Weights of a small transformer language model.
Size: 17 layers, width 128, 4 heads of 64, vocabulary 23234, 7.3M parameters.
Architecture: no biases in attention or MLP, tied embeddings, attention and MLP in parallel.
Training: a variant of SOAP for these matrices, 435M tokens, 3322 steps.
Each number is 500 + 25 x the weight over the matrix's rms, rounded and kept within 0 to 999. Layers, rows and columns count from 0. Numbers have three digits each.

# layer 14 attention value, 256x128, rms 0.104, rows 154-255, columns 0-63
467499536474502457488504441483497522496502488512450521532491507484503511530531496504474482499532496479503518456526509498495476495510511527495539498507501493514495466523487529524480530505493427
492533516515510524455468494483511485498546484493500505499525496509516523524501470521523511508505522519494489479477492511513455519489508504505485490480531491511519514486512525478459503520483518
500498471502468549528500488529535497506483476452496488464522499480481483509452512497544478501491536460489510532478475500512512524509543505526504484519526521531521511537488534509500489506515494
506514491534513462494538511477505496492474499539517469476550503502482492483441482573503500482509499508535487487489496507486491529473504534496484545524511536506455471497458500514506511488444520
476489489483479517469493518526480531504479509512505532489522532509482509489473539538522507513506508547512513483503480531462480517514486487530519503503513519538512505510511511457466491491511486
490489484490509478512471525477502525485528467468514526516491513527512522525491512483544470518488473497496464512464498499512512484535484499502521508523521538502495492495516523486475524520468501
448489496484493465508528489493516537456506522476525505500507491481471471499540521508530481486507519475504526513499513445497550528489496563514505474507498510520486515546482503463510521472547499
462516530488508532486505534520482467497492516499534485500491492509491509517519512471511498506524487507463475508489505481486541502534547503522504476486475505477483541515512477508504497501475489
526486488496497502492496509496488510520520501451524493502537500502481477464511480506511490512525477515521480513467529531519510472489508476497490542484477511516517520505486463533525516508489475
522480510540479510516489490496450485505479494471482524504473477520533536489493522522484471551461506527503502464487515508483465500518488507492465499515531494465493515475520455500478501466473493
520503508496493470502496481503469532468513466489486500483488500497493538518525543489467491492481473488470537485492502486476531485504526518484469523499489470491503492499501505505538507512448507
513477473518511507475503492516514480465513505508463530537504510490464510487487480522516483498525504476504500479479504503519500506512509533494520508497495493520507516470517505517531454530486524
479517487536491494497484496521489504495528483520505558496481496524476516484493505508477518520537511478480489511520512510506520493502502501509476496494550544506488521546510500501541497487512484
487505513512528494503525502516496502495503517450490516514555521495479535517452498484473521538488497493504474518515518484532465468488513511490528499475481495452503495478486498481546488498490519
487524484518499492504499519519462519486553505469501533497484521471525494521515514490490515491540486487493534496489550469469518489488500530512514515528507542487500498508495512499501490493483465
534497503464494517497509460477472479483499476487493551525494505500500507476520537476497481490521511505510468513504520534518505456500505497502503481510547506529479555537489471498485515456505505
485471493496501465498492482494516496502526470491528460559498518503458503509527542526493501515521505505508508503477496518514513504519492500497500532503521482501508486471538507484480486466470505
462490520526491497496492495505497454513487538486492479462490526459472480480470473521520485539505475480442503513526511507464507473509465491488461481532461518489538497512472496480481520540482514
496474475494512533529493494487530486454537558486489511535513524509498452486479532508515511525521525448497486502487512486532478513473500469476495463483489485516454512508513476517483486504495471
507508498528516498488503485455512487522536516489550497493475480504510509465532527504491497476489473468448465526512488467475515526496487485514472494462515527508507512518528517486446487487528494
525499496514492480546496508520516518521535489513462478509493495517522508463526517515476478489538509487520478485518538515481462502442485558494489522477495522495513489481490518506518492475501480
512483476480479502548512516499526481464487501487486471491531474512513479501465518502506534513507503522518503529506522473509526529477519505531521487521509526501523485515490543496524524505513477
459522463493526491514509528488473474468503448496519501495548523454461512476536473513513532501524519490519478531502481490511521511473494490535469493501516506475513507499506481527543473456508508
500468486506506500523509502473486501480504487518529507477509458506495509500476479484469525512525497487458475481492529493459458478517509521528471485520546534519502502516502517475500475484481491
530468493505512532527488481523464515516499482484495504479485464488481526503522556475522488494505507456517501486536486539507504447508433483502511521570479500475497520504510495509521517499497491
530516534501498493509474497503510480482482547515462485524491547497502532485509494508526517501470495496501528479509495493465509486505534545457497524485486518557524563493514482486508492506512499
516512490484516493514527501510514528495503542484502483518565508500496482498491501462533513503518524506478525476477496520460486471500493514490529524521510543498486505483531516506445514486505513
487484465466493496459510558512495493508533514504526552499535480509515517484503500514481518485454500508496492482521500488521491536468483472496473528496460492489507464493501472508514462477506550
527496500496527481505476500518492479516481566503454505484468543536476488464475504488518507497492483475442522468526537541502512484467523508481533510492449500501474494517483515463505508496508470
454490512506491532504496492513462516486527478518446501480499500522520523468528489515493471493519489495499496556502499529475504482528468482487522480464514491494494506482529484496490532475508529
535475514520497492490505499494509491474502554508511477469525507493512522483493503512540541538474479530473504484488489499493540512472507572509519457495509495520488492467524519505467513529491472
513529512490501497525508506491470498502505480496530487506504498533512489471489489468514525545484484487511480487480483489501502526482521505513481486494528442490453515502514517485518493516508509
459477522506505503495461511516506463511499472497499474497495518489538518543465505523486485507486502490499503526517482532487482480471460508520531527494476514480466529514511515486536518489504478
505511481508465533480489544513502462502495539510497487477504518480462465476513463488494505485538516489495498469496512503500506494539512493492557504516512500507503510493501522503547542471465461
531532490493505522524453473503536474443513488453506518470504535483481483496531492511532487523495490511528508518503509524491492501508457499496485481465463544498521510485509517505487523495524510
514520491489531474508494515464511499482484510503507520522487510489465533493486511535493480495501485548492500496478472535466529518511468491485506485510526483459508524461492471464486492519492462
520507507493505481494517498482488517460498487488517529482474488519509508524468476469509561480488508511504490536496487498482458487522500488514525491479535496501552454509534495544528500495482456
467523481520510499505513497531528537462477479510499469495524527496465500478507539465509501485512488520522490508503522499479507501515507499492470488486515498500540499508524502514489481505465521
503524491491468518489489554532509476475513487486552514485493524533497503541462491497529506486550503448488581539514514499519501456489522465503508517550484502459495477547510517518535507480513495
537548512448513519465510499471474509499505504481439498504477478504516494472504480506509496474494475542506465554517488498516492497483456489519552539517480515454501484459514488455502522513491499
494492511502470465516496514509463475529458511510453515508532521497553495505518500468494482506486537492519467524527502504462552514560517480493504514466468509496551471481486462504527516504513513
444502482553518482503495517528468548512525489459492501466497483534491505518507517478527504478479502518520476519460490482487484432486524538460534555487489475478486522478542503458471559476513498
538531504523443526491470452516512459529516489459539461507500498495536534545526481516541527455508551512479459516457512515516486486574519508509504490502512476519533470472532510550484528499499526
539449487498454522460502533478491508506467493483494502549505497543494512501494515488499508518497502454506450505495503471540533495485483519477487493533460486475502468512469509500484509520516460
515470502507540433481473521487530480483485521536573493508458515561487473513517540484528516478532516469522497483487509444527497536472505484494512546525518540588499504488490499570488479499475481
474540506460490509511524540438496487518503474531442493482540481516492459473525451510492529477471480501495475464495529537494516515511481487506547534444505551545518535462477504509518469438536519
531473516519508501507488511510476506481523486489489486487507486515502507530488552467448496566518499492455510454466516516447452483494469491524473498496558510498488517519492534483538530559496483
493516531539534492496492521474496511491488512497500518515473499492484484469493522502505546499470521479498530519474511494488510523501488487482441543522485445541498562530577475534502492545515467
482480489525497539535515516513487465518472548513473480476482542532518437501493484476544498546473509513487507503496472557512496522520521524467536474461456491479480470468492497504581502511471497
555551520517521518494478535481555484519509500493513500460492532522520493528517453470459519511476547497464452480524536502539438513508547501507523491492478461515502492504487509535521505473474504
479516485463425460490447527496458503518537506551506506513476529496511506515517500456512491456505583500450474516504496499494465494483476475469513544533511517462479534482513495467474493478470514
470511456513539503514508534500490514518481526536463535509481486502541515515490457518471542510528540508480479510491509517529521520484557528485547513558495508509473490526520505510478581518535522
467527520512515483546473457510517469518518463470533483513534548464488468503519486535518484475527510447490443492480500509532503521491460521500448524503502498472531519511517496494479499556474520
480536519506502524545480484538507485525504460497488471475498489516470461459510524500514476493487480533454546510508491507540485530492452452492487503530517506478511504572515492519487558514469492
489503460544479536513489525494518456508517563556515470521522507482479508523511553527483524473495457473492493555493487508504497481478452461498485469509514538498480501456518536536502479532483463
474498479530525528515530500521456479521479490493508525521509464491511540482539483464504479476523462526549470495490467456543510479520502503518484484530523485502530491470490472473490518490499506
484512492523503512494477526497479562500513504514461494489499532486509492476526502474527462498524513511508530491424486531486499529452500490496494475503530490455482502489528455534507484507489517
506499492460489488493511503475543523507485520525518469476507531471492494446524519493523525505527486480485489436513515496464489513485497486469490503502496519468520478446490472515491495486499515
490522517510488522497499468552473539492500479506465531525535538512500510502511529518428477550482539445483537536536507549511511517503520548512492541452487505506524513512495536530493516503503496
525515516495514504469522502565462492493486479508490501516457493513514489547463510498512489501464526541516498468502508478472496484528507479523521485451479514500520499498509483491470511506516459
508442502500543483477480533504512521501509488509565485482476502511497511524488464522493493501493498553509473508484466455494513453475517468479529517524536487519459504510522450448488507519482437
515490468501496513493437471456512479522496487435511504477475489511512514515503522496479486491490509466483513530510466529493521470474495455496490515474508512544537529507486516507481494491475522
546521502488454489462510424525458529499507535531499527468555439502510495464519518530491518506480511471541460493447562488509496498514502421509462458459507452478512564480500468498483484501513497
523540451518473439500499529517474497528496479563518482482513500476490520450477490509487519530533521491481454532534497477502452487526515491486530549507487519473515487499498530470490509499538458
522516473518510518515509461487471501483508497548468495511476495509491536528516520544484501488500474540510515489487482491470522511522515450540534474494498467504484507480535474525481481519495555
485486489486548503467549484481451496505555508529494547496527486504521501473494545510469554535499490537532502543517511493531470443503529481514445515473501523453464532498461478519493454500512513
502503529491464503458523480501491468519477517472539484535501482537464465516502562508505502510507472495541549496522520538502556519466529464492500471563474486500538551518502480470529498486461482
504569494491466516530463515508518516492493474499468515483544542472462476505503491488555512502504483527488528533511513516475482505512512491495484549496506496514475513522527460542504495489496516
495493522552489496531434489474483523470530497452473499522491479523485533477572549459511472486534510492511475535470524435497525466504428512494506480483443541515446546491503535508443483473515541
492547518511511480481503479530470525466512490503478428561496534471500520473449558509543512479498500504476562463544485473476537475526499521488500524510506504504484499501546458490557555511515451
539518451482475526492550485522506496489487512506488500508529525536466506489462518511477492484482498505517450518504514496508550458502472513488488488475476482464532495505461452499534493475487516
469503505513483500505489547518510491493486518471486490531519526502532516497498521510520440524448455510539513553461478498479508510524494508547488465490506511515476496520538496456513492469540437
556487453493515518483524523525476527491465482484461496502529497492519481500538527538474517528493519510569525524474537523533458498522476475512491518511486477554545556463464465484465523498516513
500498487467490531498497504542464483516479476491498485453480473467537520524525482546491501517542527506476492546509502461539537574454452475496521527541496511530489490468490508525544512483536494
505506502472493511441472484446491510522550458504493518486532524460478455490443516521468513488486478466477425542470479539544539453466527489505484514478524500567462473466540506496519534527493487
491487477486495495469504481463532508473455506484487453533506503471545502529437474493488529464532510496509484477538507477501473464501480497492500485503528490507484481513542511504495538509509499
486498492491563475527506496558495511554467478478526494496476506489464494449514515454499513522492523509526525570501484505503464449452499510495483516509528510528485520535534515501453497499486495
473518477529444530451527433564500510501541480498510476492463511534527520500491513493508501477492512502482468498427502473522492517515550485542478477456511478473518489424522519459495467438487501
486511504552479489490516514521520484492484484519495537507515518499479497467520480490495512506484507501514477501473534517480473459504465482477475531493477480505505513498445489506487460495501515
490490500477459494551503509489484488473582479502505514486422539511520488543493483520516494500514513512464450525505533520530498478535540468541509472510480530520512453478509550487512512452485505
467487463476515520548499488533484461537492470497553497500511534463534517466541519483526499507493491500492521506550527497527518528487512482474469492498499504540475596501468510503476455518505538
523537516547501485486533502520524500514519510530514506465517519491553497486484482512561482442486498490501506519506485526519505509505559465491478536522496529498526501524516480541539533499505445
472525544465484491481539529525505471512514472512530507520517485503472509513485499510511508419490475488447487512483487451496493457521456514484518504569547539492499534489482532492496515503523523
500471511536492450475475522516452454522493497508489504462510480529501479487468434548505516488483499535501521472505545488486512463495478484502481492541478474469484519457497455482516493504474539
502511498487519512479481495489497478486524465461456513526452483516514538474511512512512543481519494476533499539493529476506461489489503564514479515473530479516521489490490513526485509510539512
503521492550489487519539518452489457469530493510499469519522467547523535486491484518480492509472511478506508496484478513541478538500507520534511494471537445483491469508479514488477509520469506
459466513472480491501503504469514470526512448502536522510532490474480503506494536501507528512517484504461462527550507483482526471510499532535445496536507542522501492467527515531474484505516523
475537517490525565511515479497462500482523531492491502485517505496506484520451502464546498467539507508563508505442492472462530487483500429531523490521510481464499481528546513501489514490493483
453518547518477460465486543497499513526419503505508513544535513522528485521511485515478501537514541489562542501475508513518432480489528498467485471480489535511455526515450516486506510515510502
485521514490485484461495487509502463468551475535495520480507522507475472541549506490518478469521537474497496501500489495501519527481497524491566528466471506448445480476495524548503468520516501
503531534465477500519468499505512498544567418489533510508494483506426510474532509472482436492493488520512535483488483469506536520504507483535518500523548513549547477501507543556493521472470543
512483506522488474495520476507482496539445472524459500476487483517493461501494495508535504424476512478546525542475504479498505497490442503465466506539497468481508506520478469546515518540528488
551511515526482465527482495493552486501501513491481498499495515507426500501478479531524506530508511538459505497498482514498522517517551528487531487469578527474481477483518471468486472476507495
492521508470533533467488496511473525526555455480506498511511485511490467490548486487518500534490540502509506538532555530509499480502450525503482466504498505528547440512482496498524498536529493
508534525480524489512479478494501506500472536463519510428478519443481482498547484492545491524503481492507513525549483511540482493487511464552489487531505502556512469485504509530506510474517481
525442502465504556477497467499532507496530447524501506506507518492507516475512507493507528506507467476519507493542468509555457526520446471529493477486475475471510536499530537481501474493488499
510500543481499503522511476501506473458468506469520522496524499475444560506517538502519445483494483457505468525472510531533446506534519504503469480501497492525458512512496470519462501523535522
486475517500540493477494539486503491522479497482543537516512532469481521461555502541485535486546491455497483517509517502505516512535463519521497488497535462517558502491500517527497483503508498
478489540528500487456505502518433505497497488486525561523505459493505506515530447502533508501509540509452503464469556492513510535503505467502496509491508520510489493507525459542544469442498473
487477478500459511511471502492470484543490456527506492484495473466542503481543497478483522540481480492510526466509487485548519517492501487458487489527570448509479528484499478490463493511494529
517478478494501477474516481487545544493485531528556545509544566520553466514511514447513474509485439481479501485468518519484511485500497492471485477525492518475434503497538487480488500512505559
484500494531480476484503467471505499501449482533478468490534516479526468464523472436468457443508465532489480510503500491482478453535489509539537503476482492446465518462505501412498478462512492